config.yaml
n_layer: 10
d_model: 256
n_head: 4
n_kv_head: 4
head_dim: 64
d_mlp: 512
vocab_size: 2048
activation: "geglu"
norm: "rmsnorm"
norm_place: "pre"
norm_eps: 1e-05
positions: "rope"
rope_base: 1000000.0
rope_fraction: 1.0
qk_norm: false
attn_scale: 0.125
bias: "none"
tie_embeddings: true
parallel_block: false
init: "uniform"
init_std_qkv: 0.0179
init_std_o: 0.0
init_std_up: 0.0179
init_std_down: 0.0
init_mimetic: 0.7
optimizer: "cautious_adamw"
lr: 0.0012
beta1: 0.9
beta2: 0.99
weight_decay: 0.11
lr_head: 0.00507
grad_clip: 1.0
warmup_steps: 483
schedule: "wsd"
decay_fraction: 0.911
decay_shape: "linear"
final_lr_fraction: 0.05
batch_tokens: 32768
seq_len: 2048
doc_mask: true
train_tokens: 320700000
steps: 9787
dataset: "wikipedia_en"
Each number is 128 + 24 x the weight over its row's rms, rounded and kept within 0 to 255. Layers, rows and columns count from 0. The size above them is the row's rms in percent of the matrix's.

# layer 3 attention key, 256x256, rms 0.0501, rows 82-127, columns 192-223
size [117 130 133 144 139 128 136 135 133 142 140 141 138 134  37  34  36  37  37  43  51  53  45  46  46  59  62  75  64 107 107 102 128 136 133 129 146 126 133 130 121 142 136 139 148 132]
[[121 118 120 127 138 132 138  85 122 117  95  66 104 134 144 132 145 144 106 153 115 134 114 145 157 168 156 144  99 123 125  89]
 [221 123  96 110 119 149 128 146 137 136 117  84 182 127 137 151 118  99  33 128 133 137 135 124  78 129 108 195  98 142 131 116]
 [ 92 137 134 132 113 156 131 139 155 150 131 157 132 124 171 104 170 133 159 146  58 133 119 159 143 125 181 159 147  97 153 129]
 [126 182 107 119 115 115 134 114 170  83 133 138 127 132 154 106 103 105 170 139 126 149 110 135  94 139 144 124  99 151 131  94]
 [167 132 117 107 112 154 152 138 103 159 151 156 144 132 146 123 151 116 140 109 135 149 127 137 101 117 138 144  94 134 116 135]
 [ 67 129 118 108 103 120 129 107 141 134 139 126 118 136 101 121 129 131 118 135 125 134 165 120 159  81  70 147 104 105 107 149]
 [155 160 137 124 115 145 138  87 112 123 105 120 172 129 172 108 127 166  83 143 110 127 112 153  85 148 111 125  76 136 135 130]
 [192  91 138 106 151 124 118 119  68 167 137 134 125 209  92 102  85 124  80 132 116 100 124  96 128 147  55 118 103 127 124 111]
 [111 131 116 114 134 143 161  97  80 119 144  91 138 162 165  88 121  88 175 111 117 153 142 146 127 150 106 126 124  66 149 133]
 [138 160 153 135 159 174 117 148 163 147 137 134 126 105 138 135 135 149 177 116 150 124 105 105 109 114  96 183 163 126 141 131]
 [104 100 133 124 111 129 123 120 112 106  91 136 162 121 127 114 147 161 102 146 136 119 133 126 106 137 108 115  96  95 125 130]
 [134 162 133 144 125 116 115 115 129  71 136 157 119  36 125  83  86 111 146 122 113 127 135 136 129 126 166 132 120 138 151 137]
 [196 133 124 114 139  89 139 117 179 182 116 152 114  78 149 164 133 158 112 135 108 147 151 144 173 120 114 161 126 119  96 145]
 [127 140 108 116 150 123 181 113 130 117 124 147 142  91 107 158 119 142  97 152 122 169 147 151 119 177 112 155 164 137 144 158]
 [154 110 167 106 110 140 148 147 162 121 124 151 148  99  82 134 119 151 125 134 138 135 111 130 100 139 131 127 134 131 165 147]
 [131 112 120 113  87 113 133 163 123 135 112 152 144 128  90 107  49 101 125  97 155 140 129 127 161 142 117 107 129 151 117  91]
 [141 123 108 106  99 115 138 130 182 107 115 160 140 192 122 144 131 148 129 131 142 139 141 127 121 101 127 146 104  61 107 106]
 [128 160  93 110 136 143 166 136 144  75 128  89 139 133 151 125  88 133 117 152 156 143 140 127 202 151  79  80 133 122 135 116]
 [103 124 144 124 153  82 143 152 126 103 156 139 136 105  90 133 165 125 168 112 115 113 121 118 167 118 156 152 139 120 129 147]
 [142  97 142 129 137  92 125 145 107 157 127 138 133 106 161 159 140 121 121 108 105 147 115 118 166  93 145 156 115 144 132 131]
 [133 132 126 103 103 142  99 168 143 120 145 137 160  88 138  73  98 120 138 137 148 118 179 155 133 126  91  91 166 149 121 119]
 [125 129 113 130 146 111 167  82 112 137 105  97 101 109 136 145 121 113 134 102 126 146  57 104 113 145 150 146 114 104 119 112]
 [154 132 103 121  92 141 127 144 107 134 138 159 148 124 138 140  78  91 126 144 156 109 142 165 126 147  97  92 177 126  98  93]
 [151 121 107 105 107 147  98 159 157  89 167 135 142 128  98 111 114 133 135 162 145 116 149 121 148 150 153  91 128 157 119 130]
 [142 113 110 143 119 146 183 143 180  92 123 183 114 103 101 120 146 140 102 138 131 121 155 125 139 118 131 104 110 132 107 144]
 [162 157 112 118 128  90 141 173 117 139 151 145 148 129 135 144  85 161 166 125 158 132  79 118 134 119 146 149  99 136 151 137]
 [123 119 124 117 151 179 145 144 105 166 100  89 103 150 132 153 158 117  99 136  88  82  94 123 141 114  72  91 119 103 129 139]
 [153 107 104 117 145 167 152 106 144  82  89  81 120 114 140 129 120 117 116 134 136 116 103 117 117 145 130 112 124 111 137 122]
 [121 134 147 122 120 114 167 101 115 124 130 134 123 184 141 140 129 106  81 136 133 121 116 176 129 124  82 113 144 139  90 143]
 [104 119 154 145  69 122 149 113 165  70 110  98  92  99 127 127 155 121 187 108  86 115 109 120 115 131 114 137 150 150 110 161]
 [128 119 184 103 139 124 133 152 101 108 118 131 120 128 113 156 148  80 140 145 123 154 107 123 148 142 144 156 141 128 163  86]
 [100 164 134 111 116 135 136  83 139  96 141 215 148 122 117 129 129 102 146 116 162 154 133 117 126 105  63 142 135 147 155 118]
 [156 129 161 140 112 115  90 106 147 131 135 140 149 116 110 136 102 114 151 105 132 142 104  89 144 112 118 149 100 168 143 105]
 [165 139 158 129 155  74 131 137 135 101 116  97 131 106 147 133 108 143 108 115 124 127 104 152 111 142 108 134 115 162  98 122]
 [130 166  73 169 172 149 120 141 110 160 107 119 131 139 159 123 123 160 125 139  96 132 143 150  95 157 110  96 130 102  98 131]
 [126 118 100 140 112 128 123 120 124 140 163  75 106  95 123 159 129 139 127 125 102 130 157 126 115 103 156 170 171 154 105 170]
 [185 113 169 134 163 157  95 141  97 131 132 106 148 108 147 117 129  93 128 115 104 107 140 132 113 139 101 156 127 120 133 127]
 [125  99 123 163 173 116 110 154 113 153 110 106 123 103  99 151  85 152 149 103 122 114 128  87 106 135 183  90 141 177 119 132]
 [128  85 177 111 135 142 134 117 145 148 135 179 118  88 106 162 112 122 215 105 128 142 134 121 115 136 131 124 143 101 123 113]
 [102 121 131 175 168 168 110 160  84  91 169  91 129 133  94 129 104 159  82 112 117 126 110 154 128 147  71 135 140 123 140 125]
 [154  83 152 162 134 142  59 170 126 121 127 112 142 111 114 147  96 139  99  90 121 105 103  87 166 102 119 133  86 113 102 126]
 [153 103 133 120 147 134  97 101 115 112 125 136 151 110 123 136 121 159 130  90 148 156 126 115 119 138 115 116 131 118 131 109]
 [185 134 126  79 120 106 135 126 129 105 116 119 136 102 142 102 142 169 111 127 134 104 133 106 141 142 109 120 126 124 152  94]
 [132 157 135 108 112 158 138 107  71 173 118  95  95 144 118  94 101 165 146 132 141 122 147  98 146 130 130 154 107 140 150 123]
 [ 74 100 119  75 110 127 142 116 132  88 120 162 122 119 147 141 148 185 101 155 110 150 134 142 143 129  93 118 124 130 128 157]
 [116 140 159 153 117 114 122 155 143 126 122 120 134 120 104 129 125 116 147 127  89 137 131 147 102 159 132 146 139  94 108 129]]
# layer 3 attention query, 256x256, rms 0.0494, rows 83-127, columns 192-223
size [125 130 143 137 127 138 133 133 142 133 149 132 134  35  33  36  35  37  45  51  49  52  54  63  68  68  72  85  86  95 104 121 128 137 133 141 126 131 124 124 142 131 138 148 128]
[[161 126 133 136 128 133 138 171 143 162 134 114 141 131 124  87  93 150 110 105 166 115 126 136 135 118 157 141 153 129 157 169]
 [ 88 136 106  81 120 138 102 123 112 109  82 159 120 101 149 120 148 107 101 189 111 133 115 165 162 156 168 108 106 127 149 129]
 [161 172 127 141 144 134 139 102 147 129 126 145 147 140 136 103  89 147 121 136 158  81 114 118 128 144 129 123 129 194 127 135]
 [118 152 115 120 116 149 114 169 139  96 139 143 121 143  94 118 111 141 138 109 144 104 115 134 141  74 118 124 126 147 126 140]
 [119 138  98  98 109 127 100 148 123 138 174  80  75 140 139 121 132 104 126 133 100 106 117 115 167 125 134 120 135  90 107 149]
 [118 145 157 104 196 118 130 111 114 137 102 100 154 139 157 134 115 142 124 126 121 172 129 165  97 148 145 138 119 144 160 143]
 [174 121 142 137 119  88  98 120  99 132 122 121 131 172 114 130 113 131 112 124  90 178 134 155  68 120 111 129 144 175 140 125]
 [116 161  98 120 125 128 131 121 123 103 133 132  94 121 163 130 146 130 129 132 171 146 169 129 178 145 133 110 106 164 135 136]
 [105 146 122 141 121 120 135 103 178 103 129 136 139  84 124 131 118 150 136 141 102 130  66  93 101 147 122 147 135 111 119 110]
 [ 87 158 145 128 109 144  86 157 135 122 118  89 115 116 131 123 125 135 133 170  90 150 106  96 100 169  81 126 148  81 120 126]
 [123 166  92 156 136 141 156  58 117 113 103 114 116 144 100  89 110  76 114 123 134  79 119 150 123 135 160  86 134 123  86 126]
 [128 144 114 109 120  81 103 166 141 129 122 126 139 104 131 141 140 149 111 107 115 117 130 150 133 132 155 126 163  92  87 105]
 [143 117 125 148  90  95 135 160 162 139 145 122 156 110 136  94 118 135 134 118 152 107 143 131 122  95 131 158 136 122 127 140]
 [ 90 122 130 124 150 118 126 116 110 157 129 128 141 136 132 118 145 135 119 147 134 123 166 129 140 111 109 118 171 167 117 131]
 [120 146 121 122  80 138  94 127 101 131 149 113 153 120 135 135 163 142 182 131 129  99 171 140 114 106 131 129 136 165 116 116]
 [125 131 118  96 192 123 141 110 153  90 140 129 124  87 114 124  80 120 112 166 136 126 128 165 128 126 156 129 133 148 134 130]
 [ 78 111 162 116  93 150 101  87 118 139 179 146  76 126 100 104 142 104  99 124  66 112 187  87 142 184 138 172 127 144 102 132]
 [129 146  66 145 138  77 171 151 150 164 115 103 168 144 140 153  92 130 124 127 154 122 119  92  96 124 140 144  99 139 120 141]
 [108 150 106 129 140 157 121  60 125 137 106 144 135 138 140 158  99 126 162 164 125 139  89 140 118 127 123 109 113 116 144 111]
 [ 89 127  94 127  90 110 143 172 115 125 121  74 123 127 128 163 114 119  79 111 161 111 134 124 133 118 119 114 125 130  97 127]
 [132 120 132 133 132 130  59 152 146 125 130 158 138 145 117 155  99 124 174 180 114 133 122 141 102 163 133 122 110 132 166 114]
 [112 120 133 131 160 126 156 121 137 117 125 126 147 127 123 138 155 152 126 105 160 149 119 120 147 142 108 146 135 133 117 110]
 [114 124 127 113 146 131 174 128 133 141 133  75 140 123 134 127 116 166 102  79 175 121 133 111 134 126 131 145 133 153 142 140]
 [145 113 108 130 143 121 210 126 115 104 137  91 153 142 130 127 152 175 120 103 176 125 140  92 149 114 114 137 152 142 130 142]
 [123 131 114 124 139 156  97 131 108 125  94 140 115 118 114 111 106 140 119 166 100 156 135 123 129 127 136 135  88 130 180 113]
 [110 102 149 127 107  99  78 102 141 122 129 155 124 102 123 140 135 111 142 133 125 122 100 122  85 117 122 134 141 133  75 158]
 [122 159 147  96 141  86 138 175 163 114 149 138 119 179 134 132 112 155 147 106 139 141 148 148 140 132 166 136 130 101  95 114]
 [130 110  91 111 113 103 133 108 116 139 108 140 112 156 119 127 120 118 120 105 121 131 121 113 128 137 126  90 130 104 107  93]
 [142  91 125 107  98 157 126  97 142 114 107 111 144  98 126 155 183 117 119 160 101 112 130 177 111 130  68 169 132 147 105 147]
 [144 137 168 123 122 109 195 137 142 119 146 139 144 123 130 129 123 155 150 163 161 119 202 167 161 140 151 144 158 142 112 152]
 [128 167 150 116 127  90 112  45 132 129 129 128 133 138 137 119  90  95 147 118  81 121 156 114 186 136  92 146 128 153 107  89]
 [155 135 157  83 126 112 133  81 135 120 104 174 155 140 139 160 124 125  92 139 140 130 150 120 131 105  58 119 121 161 148 136]
 [126 127 172 143 148 114 145 167 128 128 119 163 155 123 144 159 138  89 163 131 168 100 119 123 109 165 131 136 124 162 109 103]
 [131 126 110 101 162 166 144 147 114 111 155 151 175 113 113 137 110 157 117 102 154 146 166 124 107 130 149 116 100 105 126 117]
 [188 115 145 107 145 132 136 124  96 135 105 112 131 113 133 157 148 126 139 135 114 127 107 106 128 146 133 117 150 150 148 109]
 [121 125 117 154 130 160 148  93 112 121  82 146  65 138 117 143 121 115 115 146 170 109 137 150 106 129 118 107 138 129 126 131]
 [178 101  90 147 160 125 135  99 105 110 101 158 159 165 116 170 101 135 103 136 163 144 144 105  78 137 103 121 106 164 126 100]
 [173  95 132 140 163  90 126 125 160 121 134 151 143  83  94 159 110 151 121 114  98 179 144 148  79  96 129 128  98 139  89 143]
 [114 117 150 179 111 156 182 161  98 142 158 124 143 141 135  95 122 132 124 126 175 179 101 126 154  96 150 135 123 149 131 122]
 [133 122 116 158 133 160 154 118  88 128 113 127 119 175 125 135 114 129  90 133  95 168  88 128 134 112  99  79 102 122 121 139]
 [100  94 152 126  91 141 149 163 133 152 133 108 147  87 119 132 141 134 135 119 177 144 136  97 166 138 152 116 163 123  80 144]
 [147 154 146 143 137  65 135 123 150 100 149 102 146 117 121 139 139 122 142 139  74 157 168 148  76 157 182 148 163 153 115 121]
 [125 148 112 148 126 163 146  99 121 156 121  90 132 153 134 102  98 121 126 135 101 127 115  85  99 132 115 113 124 124 100 143]
 [130  90 112  66 137 115 142 167 171 123 119 138  92 116 147  93 134 102 131 162 129  90 159 104 156 147 143 128 132 107 112 121]
 [ 95  94 122 125  97 121 116 169 124 134 144 142 155 137 144 135 149 148 100 150 144 130 168 133 113 153 132 117 116  97 116 138]]
# layer 3 attention value, 256x256, rms 0.089, rows 64, columns 192-223
size [113]
[[120 118 139 158 128 112  80 158 134 139 154 147 115 139 140 150 139 115 131 129 157 154 124 116 147 162 142 126 162 104 107  67]]
# layer 3 attention output (transposed), 256x256, rms 0.0972, rows 64, columns 192-223
size [114]
[[150 113 120 164 128 102  78 135 150 142 150 130 124 157 121 116 131 157 136 152 149 156 121 127 127 154 122 139 176 128 131  29]]